{"activation": "swiglu", "positions": "rope", "parallel_block": false, "warmup_steps": 200, "decay_fraction": 1.0, "steps": 3257}
Each number is 500 + 40 x the weight over its row's rms, rounded and kept within 0 to 999. Layers, rows and columns count from 0. Numbers have three digits each. The size before them is the row's rms in percent of the matrix's.

# layer 4 attention output, 256x128, rms 0.0394, rows 109-217, columns 0-127
100:492507511494520486483484454524494525505448508448476512484467434443524437512492529514501501528493451573543502587462499483450462510518423559467499496412513457486471418466554519532460496503403513528486487498493498550529555515596521457553573498527479543472527533486464591571504486495428480503516551508547439486521438548446493558576505476503522431565454449478516528486547518549551562470515
094:561455491482473564462518507485566517450493457535495502533482490451454530516527518524542433473535461524537551505574456469524524482527544502510519508477543484468472489507410510459443479478511448534504521453499478555509536491472594498576552504520500491590569523496440558472504518513448483597588424574417493460509508528522528479514503488536517510485494552525444546561476539451455433472574
090:431461457428527517463521477508469580572505534449503500503461506518532547408527425513530489474577491524495483501471472514489485541494574468563556479505551407512491459492535497603469530450477462560484524500489535510439503546445533533495471510545516523489499462512517494444507507536475477490512533487489543416518543536560580571520563483573518511520471466447463561458544570554539544481512
113:510452509545561476472517542498466544422514573462509523401493509499548504510521527506479557493527435461435465530499437399529488505524507488531473454559508429455500434501438542506489512511494439468428530428482531506515419547578507409529518465447480465514489465470514463421520556469483450568471519486532492537495444509519450479503529507485558563477445457538541518529527497526457526487555
101:497424515506505547453417476411468505497477473451459571472449521533425506484491484537506525546475532542477527563492437528495538544524507486490526556468490446476492479532431504376503577462530546540515505509477492436535510514514502486452492464532547409513582505492498520574534490430526506456501515554543580447470514525460486502500535498504526505443456515507550519462478486514476402580461
115:411489446533480480482493529485531453510517547472472504545498546486485447476465452520481503453533463469420486613520532524554427532514525485488499542510514471495591454499505482455493516464452578533493380538433536500510527495465452522459497508545539615492469449476500457513523543530498544501494439548472512474447510488501508510568591480512533479452480491586450481547459546523561528498489
099:539511388612487507451541508463465483510480575502490484494521543540536516492512409499498453496565540462514543539571484519482473498499543572465510455496495484493492495574527529478590483492499514521508619513523524470500466481578497496523451426532539476564415506440456555454515535546562512484506602519509486496525537482509541529511493521437424503519512561502496505524471529481491558527469
102:477424455488497486488442453514460427462484491466583409535497507459498473526480511487477478504519575457419459495536500535479511537538520567512414539498565497485445522482463475503439494575479537523536506536456472456495562516493470504492514529532457446505481446519507466543493458489445545494490542536496544472496440474458479557410541533558528485623509496487471521592517463478544508460579
099:570521475550491550463473501471424461476533471512508496494444473581602515470499442530529537507493527552488529473511534468519512473523491495481487553569510591471483415515413491512547454516473562499568489530496504451433478471458505455475504517505439442541466493509507467466476503423490525511547554534524475491502502476555483471523490476543422551594486571495563426516576546443480527510447
092:491457557516472464455460553555468498445430581469526547480438410485539516539533555616494528466488492510561445540443407529493501471533465504513513561511512531537461536549511553480500509492498536506548449433485518498435489427566516479442498493469485484537471492476502512499484449508517543474544472460503466494536545441447439558523514555523460525437552491530470589488434489468518462519477
095:454554546489451479566481472497532491486466470506575499572426462521556448505455519546491459497417477531533484557519575503468516592522528496520510503542574505483556544538487419484485484497440473558495510466495472538455520539537534480514510490555449479541468499463477517497460423527488509471435554473535557524539477512493519608543453441529539547532435503555520450495454447504448460501568
095:475457509587567458530522492462496496519526444502525583461540509533535483506511611531545529481477502544503474456411512531507570561478566520483559480509498535434527518461497472527583568501487436525510564517440526486517570554484465448409510499473487455529506503432473531478533484483574561575493500509454516517521567509496538487501491519479437459505457457521432568532515485480513556540518
102:505521522548511507503454490458527526483410501538459506517611521510468505475466531436552531428404439532398463448455479550469508475507514491487541574586506501503434461444524486442434502516509444511504473475460397517474515493548472501566474523556503473553476506543433434538525495514510468505461487549472479505509483522456562526577505475489478536524539495509467421547512479523491484462544
105:472459544456485532578481502572549445522466526500486453517463469540582447498573457407463520509456496487516517478450489479517534544529479538544483445513533547509515557515536486485492499490529596445532461466454466497492564520494508485497519477514490490515506612534469538509518533480466536480534428486407455514480558573474513559456490489521500475551446433464473489543562497501506583467398
109:435453490546505514503570500534490527533497528528457476479464461522499492529528488426461502467435474540449471589515513531471490502459515504469517454571470471508487482456519439486490490479507449485485444569435501463544492507530463561515483456513497461550480426450550560445604521479525502501509540529460531560586379542491452539523497581505552444534508492515447454477548480507403505501471
103:538512545464549493424573502533520523505494471503541532507476488525517520478520493497427447449523516524615464522505513577529530492531512526550484452575491484511499525525534551526469451431459446505438521525529499461551609507487421459483499538584443397395507472445531482485505469494535494488520500525460510457487512521520461455560543512562481528502551565498458517494470564496495571481471
091:521514552497553499470424548523493417458466500568509529501510466482469489519505480523522607511467517508451523511517524497489514544536487488558415528532494549493474518477490493482470494516526482532458492509432521544558516478496480403471490539487501511551533531465505469474526464473495453506557576587545477509504497494565477527478485469562556472453530420444554563597529533475413455490379
110:493513453515562493478507460494518508586543492536484459471518446504514455578464472563513549434455519480545454500496488472536466475461443499566514580518534510429588454516531454492462380523493453569489484481476515440527575447510519509515487458398414485532475486589540517500496508556520451445465540510481508531512494505498463505556486498531468466531558556522426504495511499488557509459528
107:458494488527447479463532552502483404495508540539477493466492505478438486412487523524460545563476398527503501428465428538449532538527499516506559409504502491499532512502454560540491511518466488501495497414550567559453499432523550440486419517494509507446538464539471561479488539460538482546549491515506495501515547505449453461467461519467544569441517535539450554526549446494500477577504
085:512597558491441522515461522496430532426498574493524509487607553434511494502523474498486490519527522564477550455489496497554447512522505462508491487480468535486481515500514496559540490550503472543470536581516464499497478478472598487476450512534595527491538560459518525596530535469562503529569468568516535531531440478448450490457509503485504545477532512521465421523505456498510448552592
097:510513465461458426525516545498504540444544498488429504488537515546516515543522465477484541400510455535450525480569544553469529467471521501478468504435572481533487546460565552500556473461532444517531537523527474579496516523413488436453508478483529510574487560489477522508569550486523533514531516460492519542512556542465516404473523532471510460505470418509400473490482553521507447471586
090:531549473508511482489489484555491517508571521539545469475502445562506532505477456546454498508507496492512607516476466545521507513518529474464500558456506502552544487478560488412539429449496554561451497582453486533481484522554485491484502456502467509564456454495450542513577512536409522427518474440498602519463529477536503521478534537542516504562555486479589552492560576531510554452513
091:543448504553530528487542489526543509489524566549547475451420514539488504570551433508492469461522451438574478577509497403480519486493512410516502477446494582552483481526523519541485523536556510551493481515465493559521594479436511490528504397480470485534496515569484523572520449496510444496477536546520501538395572546512543473547473481474486497488512521503503449521471491514427503469489
101:553521508483568539422539452549483458467523507515504463558567507474473515524578506464463529531535479472518446465532486488493494552505465469469523524490492448472463529433468533502548563487510482541466516524522515505463591440534565489488491444539557521494497410536421531454484524491526497588521540405522478493525517473431543517542574453484522438456524539491543413495517425485420525507522
106:434482540491491559523474484573485477619489503534503497501516451568469459571491510401477525532544461478522509485499560433557483501550516546478611488505466475511472502539497508452520541519544497506480515435511560455568452505570427499497489559444518562511582483450509464518545495430432492491481458510497547547519461498519459584508540494574469493467536483524508550515545503525524453522487
099:514491466470485453514536441501556490502535490483533476504491480504447561471476515502497527544518436542530526496500436545495555526531557478471473491496493531495522472487508453582502510524468578410510513552463537533474483473533373486434547509499506514503460461531509455551509470469495607538439406536422500579509507513534496540555487492476496530545561475487500416575526572461491538533423
089:494550481561473447510489485449481492514502527477525467543451472469540512551484499477553525467465530554504529520560451544442475465575414505491551536555489536518489469489482548530507458463453456552419502487520546503592498562475549490503568485464506481554497420453521444465481538575521477558505491532577409504472460540482561535453510551513530480550455493497523586554551503422466467491508
099:522468504524487558434565570570443443472429541472474457537532507539489457530539552530468536466580478438503471542403514487522538463495508557506487526542493455549526527527527506505565521489526555531548477499470457502515489488527539572418470460451488490532501491459510576582420519467465510501473454542447508528459493519537551488498529541494450604483504475474517506526495547494479606458499
099:528462513477469562484460471483446533542519496515484521646467521460478529522515503550501575451501513513549469461488469387482492485434532512507523572434534623529537483547506447530449473609551461491507520526497553521519521469471537485524502535491439533532434562477418459483506502474452480449472492501474507514518519494476483543514541522468514546468539461458491500583473539504547492538475
100:452483517546558494484500479468455595514466518541570472485503570509478484515531549483602401507457570441470568536478473572477495482484458532516505514463470509472474483510528482569412485525516549467534493409446569517482502573474404453472498539561489555508509543585495481546463516515507517495512513481554473617486461517519491566511467518471506478466524485494558510490498511520528507535512
093:497483513546480497468478544498513476506477506481516456556532523460534449480487514554429466499489521440524545469455465499462451549517552488461520462462529510524506525528482454523587448524458475539505486445562480501492506552402485569477521457545439531475438599480600434482581433493493560471473505526545511525492482518525550528527508522551499450439426490483491574436508418500576535517532
097:515507529488519428532439476607472487484467483529542424508490507469452526539515496505549503522453470511474547492550457443509513485504503482503537456462479539528538521465550515520536479535549497482566455529443480459379525557470468530518517474511530515456441524598562530487443513498532474502483488416530535540517573525480481467480425482451520418516556514480511495390466472552460448534558
102:500467514518587496530558495528448524415512498517475572509425420590556530508496556556433517474539491448503473373455500493522456529543559551487545513498498477512450530526439430504551473503471449526441510451484498524536492490452585526548511542438516454423481545459479504572523494443489490517533465462458515506429454513465465550506480495478466526525478515482513509516498504514432521465543
094:456492551576485522479473508547460566445481501577476556452484476452476486505533523518407481534463506492466557539473495490483469500533493509465551556533515483469552445513566554559496454411518464455529532500453480503499548490486474536509388483496466496447495492520549566502562523527463512510471475408551546497538536473510468479484470506577526508447447592487605538497531510497551472496559
090:500499484512486538546505485546494563570534452483382445549486485466495473483537451502512526549495483538569537488463409490508527541556512524521452510513516529547552508498490441448530526547486498467507512479529551483491513518456500494509504436451529507529471478453439484481547550504526504416568524464508489519518426418452440450506480531560431499595547508464514557432433464522573500475422
104:511569521455500574566458487480446527437501479484524553536514507455502554462522468500488551432551546522550450542532465466529460583438496508499506492496467577489445551449502541456510461463481420475473523556428523542531533518492519536519446474492446536496502502513539415459440484488540418440481485510499577452478431486510544498443485482515484474441525504467498566472474540516543577553558
097:519475461494496433504577549507524472586512429505518543526486480493533458486510508506386406573517509456468488463518548542472549488453462534480521520500507484492465481516461558486542537518545488477539550527476491567479471460497446531452500500497469506542422525548542493532504447537521479559498512388558485527496518372472452498498468580517518497478451445445456481503506520482588502534463
098:527456475455548537521536477580472489500527533548504589477478492502521485553475454531546531492520482568510489525493513463500497523473556459542565507516418454559482539485516513507483497472520413533554415571533485528538516464490510547467508520486424492496566567526478434509484466517536436489436516539479570496498379552446434448495528489553466570519483457487466469547440528504520528548452
109:491527574485509532536496542516408551474507522544499471547489465509477534408525437450503554503468471546480422517529460508422553531420403581478490445466530545584471492455512535511458545527535471492455445566464490552438476492509495496575504427521507484509519447475560508504519473534542510486500518512504540556494516514493482508494455585491444493445522492442478476578526439511438512515507
091:495563453547505531487531526527521470463527535543495520562492562515469487433491565425573443410470528559484512550569476529564510428536503510436519507488498468504496458478507531473556488487493474482512505501436523480475437480563489508537466554547545474472493509544540503473520555527490563471527456500559548523462592491523495500487543506509553523542604520462489428548517410543533461413503
103:498539517483501496543484512559405560484495497497490489458590484441521492511522524436536499458500452555467529527502494528457499457455542506476516510484538604453530521581531477491519464480505489494480518491476498479522478488488463580475551422469619444572566496506488543479494546464515492476501590462558470468527539455496492494463439448520555473481482624557507505456482482508479469584525
105:518505492530483536569518528551526554440489470531527530486504523491449494454525457497518491571504438507510625429473440466523539534470456503401520454487476508553572416464579479459494544433506465529565512457523434483512521488524529538501455510437459540487492430433559439586512539495530531522457469494452454485517500541445542532490477508487536516508458531474412489532512498469472462502474
099:462461563502505564563422510498500478477521528512510499537460484463509518492529524552483439431536540538472419552460428461526455489507529574547547506464562504527501450426508511485527516474433475435509495496541550449579455417493479426510447522533478550617450445483505536565442491495442493446504496478496468490505528527480523521543414518545495530452549510492517484480464468555525488498540
118:581510463540490479515521415526496541514545552579547466470481453524525498400466567499392503487495546509617448439578426537451541498468545499481492484490501444522520561450492484478519501486451450468583475486468457503526422583468531528466494481497527531528507493500521551483489551445437475510491456513516548460495494544539560525472518508546481481491533475455476438489509497434522504489518
111:494496457481490506461420510461470515492542450526461534517569462424505476484544514458501543448553457518600385539508450485511516482422505419422535496455532544495575490395467510525457458461495516469495493548529466510469517509537485553557495478511446474488503450463532535439489591478495541510459494519492464488496479487520457509518539520484503551505522499529443482433465438487400455486453
106:488526440506501564459429483546461557515555471532491487441518550535471466461492465495493550481451531539493529473503611531479574492472476520521476463464478451415535537564421460517529539463487437444434493526457466474562539508593458525565480444464468483513499528497481537462519430529540499519499459503462496454452493506483546453460506455540436480456540496497471563486516514432451412511525
091:501520521466504452533511488488484519514553552492460557452473478451477491472472448576517431491532438459429461456562455422490468570475506497534595433516484514449514509471484538527438529475454489468503560485492504460480516552524550570552498465567513497465510504522532513496465496490550548456496463572447521539442539535484503445609444497463538564572522487531497559473529534529475592491505
104:523535479506447491496459429461453510546538480462569577509521436502482376554581477481527529467499542480514452434499560546521532536494416526519534482533529493431508465493475549440522476474513444507475483564469516486512492412538510527544546489515515511484436537384522501501489504552513480485502488579526442469487536520528528451482496465539470562500463499483484574422526444453555507487518
099:477493478531551482472511516399478488446499533519599483490521475439463503579507454488510500388476494544485512556501524543468508470518528544580450575520433474555520529504507462482497567406540536553493508437495467406530529486490550532467493493527441535510467525494534483460492530467450501523483478459531515448543538466512535468511499517416518435497523418413474508453493542455515438513504
099:530404478524485495488496484510518506496551483592496559503551519513552457519515476477496503533497581525527468474533506509428524502495502473565494482517532461540436442545497474476548501503424567500547490508505437511534512531542526396445420616487502537422513440547488546575467596528543557477505527534491433513512473450478500513462552487534521494537480532463471552536525528434490476543513
094:431565538460422473484501536539505534389539559468458499568468515471491473449487516470516503530555497455490520460487506531494497523556495578458507497488558519477418563437536423473507521427522491539533527537513505488482533462454503489491492544443476455495433444466568516570505477484498472529494437612475452479423520485504538559446532492485526399529545461539510463513469513493530509497475
094:479500531460486550487471522558455481548536481551492537474498530476540563535492480458549484511514514488563510546467479515506478621564495494461494497519515544566487512606583561436492569484509517455561517457485540474510465476454414449491465475486497483475465464485491574542504465539560434482496515491396400541528448535450512478495507469477537595531495480502527487486548471488479510431490
103:455573488495536501518480518511481540474477568471500493498564405460524448450487558473541467525462554510498504469520489508534514498424558538544532485422465507481545490542529535615483476483538516519456555614508501559478484512495533447505416495530478490456516571468484609543523466517476448475518572466497469516451487448553517481546483472501528567500526466511478430455451567541492511486491
105:478525566550490514489446499471603526483478479509519466502521434495454528490510431488520490488573504460504418507476520461495570496519517478486532536428508540542534488520534478537555520448484473411512508507517456522538515489417531494447501516431488510483542526524456553506485476498485548467515552477429578608526509524461585535465478537508572459575539465514560552518487589482422492460497
108:522432460550476465501465490488500523486476489531523478505476491507526469495463558504470520455586517446525501536510440457565489534503423481591444491513519504453528493417576437514494544466486475510445467464512484609450543525461477477538496519561559529549558478534450488523518491567441520462476547581544611483553448531510558463475478536463528563518482475502514455475518464563499471456523
095:544529570514568478476501513421506534516543552478487541518454464509556523450503467505518472520480513516447469449489541448527462485501533449512439533449476500483444479479433453563466504542494500547602518526488493484446561510434510428489541462587474530429531507461552490412538574457528462528522514461461484524429448539478507522534552516496523564539527451521516552432513486524554544467562
099:517597480574492465521442500555465439422514486522468484568477508451534428541464522464495524560484546389465489501421480481447514516463490517475478448447576515517532493537467497491440542493558458467495544474502567545550535554491499485497536455486504482526589476486469460526521486537526536554447584509487498442571511513485410537593511476537487518537456478492468501489473524517511555499502
111:497482520463463523473388573506518509569504478538534501446498518488523537499402542471501502528510421415515443439520450478523552465471524459470489516507465433558466544435476452524486559555458504461538428518497538497525477448509539578477542494578529487471506529488496530501504525538519494474477494443537563449480473467554509523503500448433471448549454626510452501505501567490515534476492
098:476511503478460480409448543500462573490511471458535540460483533521479517498460481473507444505468475564537485497540484487516458436515550396520576524562510556479564530545546507535500548461452540478447533499531469547502492530552464507464506485510424515510562465520533436487468529560532468483488555519528452465471587417461483554501525463452446539511528449563432462435501420522493467508549
097:508488564475535609545520414496483530518492552549517520468482510514433523493446500502463498510447533537445545543559479485476564467539464486522469473544449475524514455539545421535557480533489470446546479506531513549514512521558496512521483470510476438526484540501540488506534495492522415563496425507593514482509483568494439573428504533514525390431515571476511437443499503453469492522512
104:543494575589504583452513473519482511432490528510475475430453476468472496470427474500492522560457542487462435519510531558554517494526466505507456531545509480552464516511459493528433547568486465514438478505546477546517591519553512429448504447559483450540506510512431477569431482496484576434463486516519565451513504518385531503500477536506521446503496531510519531465477512539425489526518
104:510455430471440534524485476532503502568472565501465523500465500482551505466468491588443487461440471561474457490565551499502483443476457500485513523505457476467492505501492455469526518366497441518575480472496523602493513501494529556492477395515520547501455483444566510540450585464503535531555533524495501505545534516495445504548484547484449442524565508455541464504506534513485497438420
097:537448539534536483497511488525514528500484419566530550437499495486538493536425538517497454453473467564600456476510535453545515461483552512497508431434525498507436488509510534506558547485502476529490550476460471510563435450507486598485445553542524491530506523561449508496506560533584539513481507503435477425526424515595479526528466515435542513506495532502532471528542520568445563505511
098:538553455440519453584470463454511572472565460467524498453511513506516515550412549537478467513466572490418505537544510521481534497573537570508522483528492516456441494472455494499479556530480496426484567455504421513476498492575471428411517534526515474582509490491512545473529538485457420535480515444482489530496506460565521550501571458461497542501507515415526519483492479472565468510493
105:482554539509495474446437501499485426512571538550470540557540501463434519489427461496523444512485462473480541514547504553495586541525549452443444500470470488473502462518521501491472439538511475497533464557498522522417587466566550547504510494505498526549493456437464550528579443472532426527508493483482489452432505553485497501499486512463508584435514498476575568552491445501508561510559
095:428422533524478474496552475492395446549512503436541542469517503590455496529510461473487512472500496528508553524489495528530466491465511518505457517507583507483562443502529467458458565486500431424434526483513454538499496476469547459425589579612538500478498462486465500542514478545473477471479467505500483497480434448489527588517476415502511448513506560498459515443514464502527530490452
084:527435481479551516524458526479520498518489500461517573453564531469470524497480500448485504458519473476418499485539395460492495535506459524484499497507478478549518496496511476523534480497526522555510480511470443528537404478473499418496480449493519584493538561567481487475471525448443560580587511489451529444528413465494467543450495414523489461541517555485480606559472509541461559495444
094:574556463498561540489541510468487504462457618524400481532485515502516518529523488477451449521514494497523490425518564531442566515557416521507460526491533489494479609561526514463551554443450472466484478476457454479555500515517496449475595470466501528478546501472472561504475502485475557462527517472518523547521464506473453476525526463469440582496485499527502516507579475584489435499533
108:517514512478478487464514521511471414568478465543499517485527590469461507508554491524514480524528487511516501566597569528421525558475483497520534532442473506586476463457427477485583426587477564541481527473434450458504429566481504473489472430500479533455505498545545536467454446483411481484502524470456478472518426515461497546472518572533443515477524573487486490508541504502502492534504
107:535504492545475471538498489569518461527529532490526488462479527495509582456480529484501481518473514587478497461430443536469469544504561496492485638473469448456500534526454484585469504548510499493451498481572431495506564471465497497452481439483465503514445471506434509450584439485504558529533466561450471442504543538492543515393489527572484520478543488425479501480517510490520576532475
101:484449495633573521464522426547534541476497513567554595549449515467532435495496568474570539485500499487454542479487477500474477462487513490581475500508488551518472443494505503565524443465540492552463564496506501466455463523490483494513501497469559512454536480467518549586502493483520565440514501531492509432462550522533470494507579528448613490517448518441502551501516487541463469518478
095:543539505490503521512505498529543444487551470426491567547544457509462526490494474482560503495507516559558487532582498528535519455459495427487476604606507479491454482472496505514512550430592477548552517479468449478528528485532470522512499518484521538474547514502456519484486510476451495456511496498566420527538546525449628534519411477485454418517497512480406463504520509494504566513470
102:484491424456493572495477498523451517506502472514501447474470491551555485522475568531554495425524549564531565448529483515522492509503471499444566464484478515537484511463573532550548565526462402518499512461517536460485510442496497524458512513489486546475514456457510468498454473438431572469525550518470502447487540507510491503475503477488543437479441431458470492467455597578454481396580
099:469497512529468547509479483520540538605532509510534508511451483532517497506530529482460522550433504480513550503445495502486411528563437480566496519427470510424454532449480545428446511495538463492475507539487469457531603443451426551553524553496458473524470509457497537481460528444453416458512462528558488505552470451482500478515552540529451554478513509508496477530519412467445507439568
095:529536516521480441451555493497473546471504579473440478529494479492489500512484539519509564538437426525617532494576439484549508595515560492437458481489447467520512493451562463481477497512536447608529472552493520544542523477486512446450478495500593525453428518507498491440533467462507415458485477536518513522453480484530524511518479546533536501510590545486483550534455500452544501490476
100:477530469488500470510510517516530463441470481488443376477526437454480433557490538507435555575519484563489482535500499535464480536512516457444547502530520488468484434514475559478520515554486508524531574461552497549541482459508444494484482553573531482533470498507488472530470564450495432511505483542533555463499451458504532479546540512420536412461520472568502395555545481517452445537538
104:494533508505517472456493481455501437464507493511536449569549403384523583534484528464494508551495509515446479477425486524502544470541525434534495578510504481491507450515461497454494512507430578521511442503451485445493572470534465490480529529455474514541555462465509530477487511501451565530476528488576475518475460569597541439562431460496546524551543480533522506444517538460455468467505
096:501577493493478497566494454485477483473467514528531486490490542500448473527455481468511437494468510462456459470483524431430504475554484501471518512535514455508487445426606414511454545529421475513511540491491392564517567481506427491543507534576462510465574471453485406516527518547474524520540550524496464489480526472578518482552514509513517443499526534455426505544427463445520489529535
096:433446464534467473541435474528478455513560424498416561534549470397471513427515509497521526480474482534505495461516564486547579485454479472541481473504522550539538524500448505411523495433499481448467480471526535511551483468489445435482494490486484460530437571496548465467532502488454569487529551502464512466442556483526499516535427441497508471504546592445531516534541520555460532482461
097:561428465437590506454439479511468439538464537451543499503529535499481539537449449537507511448539494522486467510538451417535483564520473489502450500492490457483583527506531512524448539506544438509485469500521526512508534511478533423496480448492491580481476450519496476588488469456454480526524497551481505507467538533558446469539542512505499623444523512564573469565440523471542459560513
112:493414406474538452478523490520478474459533567448457509541561468470535458503420553502450460479457471500481534513510459425559455505553512506516469512520550525517478522531446470534485508560530501399493504467517509527528482501464447473495461469472507410473525516504472469544506537506482456454512466611511414463487505447497571513564523447509506481460548588500572482427477543476456521473496
111:527562536546451493441515442546462544522488447452470478490526545479480453501557513471402480507463549552485503483580458478526543531490434600559513457496487476497481490528446507484501543507468503422481487506559505540478482535511499527494539515526472472496531489469509540482514538517463445478516491380563472524486563589473509472539517518517535485540457428400487516461403579480523502505445
103:482456493558501457477515513508494513456495536479527470525499451439577518496500455494493542492533528560456442531498499529580533487542479502466477577473531483453521530514453506496563495487547568493475507495536462480491515473515490462570601538492571526482498448533501526513479468487516515469440607464440583568472505441438478504559609569450389506507526477472438510520488481442489474491536
107:552439480511475544455449476499562525560495549527507409504528442468467499492501490508466505508528489500517439482534447483480481425529458489438496480472478474500462479469482556560511544486576515507545454496540500457450534465507507489596532424605478557547491461462527466532534576456508478521481570452523523481522450562547513566395420524547461532493524535512512542486475532516479504535428
099:549486551452529585464473496451509474516540551556504547411403444540520484508434522471495509406518464488537540515478460495492489529529489494539564522397483562461513512470519554537473574470459505508491471486543507471465569495521562528466553558476479529499471457564531449441505493582482488528523509552465550455452428516457457467444471478487531495471472461549566474536503472555477471481496
104:460572438535532501528489455487605551519455532517527530513507513507501568555560523502557462586471485544496485514502493492555460533534557540566405445507473519492540422498531456535452496491458487462486556439485475530535518548480563475523451504520439473514496473499499515473473429505466597513535492510520582469546525457544497541516500509538490472443528482500493553502541542530395590498496
108:485437538449433549506483551448542546493487485536477413532585432464481473534507510439482526450462442536521519500504511405525529476486516518507526562507515438524513550498438485476505553539460542457499606463519558397489535466519507534469564544505510505549493489500511539474485489423455527463492531501546501451511489512529501493430433578486493422518499467527535471566472480564560507492453
108:458547477453474495481538571464507501427491452480519519431478513462517425533438537501440479461526467484495462498481516487468500542499507494575501478492490618469534551498521519496485552521486489536524448486487565538518497490492477537572544544465471528502533508438492507490586501519488573554531534494483425486488556473429494614440428490504517449514554472431472519515496515585533426485580
101:509521495520532495522449500531473519496540440494513507568486490533473522478525590541457437570506466456478476459525431485506529478448467404534487462465533463476519445414504495479532498502526534479491515520461407439459432469488463500560565480595452536432552520448475457451540550502570553482578494491462458523573519528563466444478539456509492530551540521440542526479462517542514498510510
087:583486482496542541520486600528483510524557496535531508520441508493432472514480505502471504485398485545554543553466492563519496467539428497570485593482573523505497540459535579446475532484479461475491473504483450571540472453565541506450521510532500448489479557415494458437498495574510531502491501476510567513445546455424523517516478504567526544499514419449526446519505482474502482518539
115:530547458587515465462567473496509555493515530404385481512463527543530526476464526512575503425487524478498523582446535537458398460468492498592528465479486554479477519442434533506499530456485529513552503491534496573514494547529526446544529550463469559538521493477489474486478446514546532521499479460525453458507500564428540521485494468510443462488532552536528539489461575522477509453482
104:507486444404428506474499513473454509536519487499445477535505496533524556512428505528500451539502565508502487513495436535479468531518503495477516465463507484473497547497473470498535463511531493511460506451543587466477447471462454471541543504512526431494489516515490546554437524521512563510594509517482607467562480565425535538599466456531495487578559461451441496481566593545489564490520
100:552494461534526538507465513503485420483442452524476454455569486489464487466516541495496427436508536468497542528505496500409506567560526477511502540501502519459420466419520481503504522449537504418511482529501464448412562532514508565444460442484464456475532513482540515545454488502548513514492486499513507518421555521499426481538461493543512574455528410509426440502474423563557475502517
097:557503473432497569528472501432502489503533515487453458576530537476507479448433523464536510450541464528443518464503469517567481513456462545436422458504507494522572483462451517495513550512518470554428504418464447589557460509512543476529504504424513490450540541481511428466514542504471586479450515471473478430517505487541444452462514529532477587548507498523496478470564429483558481509505
096:493485529430573423464486476522487492443522490547498456478527510476451582446549478407477485505498502632390483546517529507524508474513571504508473437467471499424558436535507547457500488536475482523513494483472484546483465520476490518477525459520459475530480536535528479491495454539564489462423474525539522555563539470455474521435469499475557478521508512488428543547456513403505475517548
108:564482524486466511577426499506507531460475527486481576549468518515560529444491509485426542482478464485416438444531459484481467593464424550563456484551519479500482436477445483497484511489549473524503541499528453446442465393431506555545499494472531515451495458535422412496496511517543535497502462447514476497500485527454538442489452480493520561448449558476452462444524522467503513490498
110:526549482538548524533458481515506500581515558406539468549443460514502537505446509469488487503532453475509545401477460420509448427489421489478466464560549547461568473504555441497472474456534480520504436560526490538539480443419524430424484436491508467520560534414512535477479513479490523414529516482446569514486461489509518511442530492520497522503530501468502461491553531542490460522488
103:508513514531479403477502536512500536484481524604496548473514432562575560546511520530492488505503486571489499577509479542545547510478535557564533471473509485488474553472542526464408489533450447571467495487473563472426540497515508516459502503544498486505532542520479474581511523521501492507523504539464541447526443487506546544506451469457415460475534503502508461544606475419565532547437
106:501502495522509495482468512501532406507544513488463506425539568571544527479533483519498592528498502552537466498463561550481474506456567465517444422465470464497591522499457565477536594452559476524467548537553518522489479509479472446566491514445404568482434493534501522535471474473557499469473540492560555491524522532470469534462498469565510542537486455462520555555565517500508505525555
095:522487579524550482539498435462495546471473531462556500520505469394542516453443435485504510485520508490526482465469500563543530496520527509485545539515542621534517452512446547489560423536498518411501473512455545453504466609572497472477469472526485487478477473438453556515496511539520488474569482541488546491468561440544513443478496542529513420484504460521472432527504508497412509527509
090:472502502485523488549532456566459532431489574462450523458441549486474507494519562456498517499541587472505526527505397443524548455469529575512482542449558439528476474477575510507517436422534464510557488479485453493477507450541528473517470541529504481601555593503522473475431516496525506498474455517516503459466520479509472566531506441472496539501495451569484499485572423485484571517492
088:491548561582506500544536510475486562443417503517513479531593496541509549468511500480523512482465546468499444472494538553528497563480459529546504498512466513489507548514510518492539445579486537482426544525557519452468479498532445432452435451409488481505508512550518481490512519517521473432484495509515555512578439521554551425599486519424468460460464529464502459568461489468570541481478
096:491477523519444504523470524466522536544516547465567469427464517539535439555562538480527548579482501468445483541463469557558513522518466420472534487480474450487460533556552396524558490417479490541465533514522514512486483482439476518458486464477533600498484534496555489527527518532504525513498500505557488443559501525550455541568486521519425490447541469482575536420529524540574478473534
097:518489523489498487478513554514474525509484511441405505489473524432471452524521427504517480427518484537460514501489495456542459478506482489453508511502530511457551499592543494542501560502496471512407531501522488473505639509469517527431476552472501462543555535556532499530498456498494482434487585466545431521535467554403585449501480478499482467459437511542452551552546489544453492447455
095:434578483483473499493489475474506495481531546524454519571531517495501480490505520616477460465414549473503611516442600536494462513471472523490519530540493465551558486503512578442515487471438537490476421523469490537483476528590535466486576478522512469457482439541550518508500517475490534494531522528471504432521504449554426440483546473441506506502503526493582456458501459452539464451475
108:468459557516447515529498497471449474483550454521544490436514574438508550452423525522527482565465540493519513456500532536510560508572486491495543521546513468523484457494497525522496467485500491397460469471502511449481524539526486537583457515503515560488483457402543514537465460428568512504574491460524527586548555488473468471559493477451580552442505498477543420521419480483487527512550
105:548500507512476488473528554565559425476450497499469527531550521533481552473481504465486432458533594412538500482474602507469502496460531593523533482542416476564530480482496426525480515545485482561539530550530535520536574542437512464470497539519504510455482396515493475516516453465470485490472527516499471531520564521454467491513460461522477533541494496550533505582575437487557505443516
089:571521469516555497483491451508433497503441523539473511506591536514574519470549510508513486461497446568556499443514523478510519537514475456604498511469484455454495469501470581478512566530516562553510527482520549432558490590629487436540535486590477462488465525467499529427525517532474547495480466493515454497517577475525514501487484478552508495497475559553526512446458466500485575492498
098:528496502507520518438516540466504500476502471480455548509450486447453476461539549510414462508493558513562476466506540475571456512586497538488582522508414500508558535508524512513453513465514455564520486479465539515544558503476470558460480431447409434560521525494569498551476477514419517440576489522494509464521471463568572486506527495402466521539517535474524516544444535495485442548522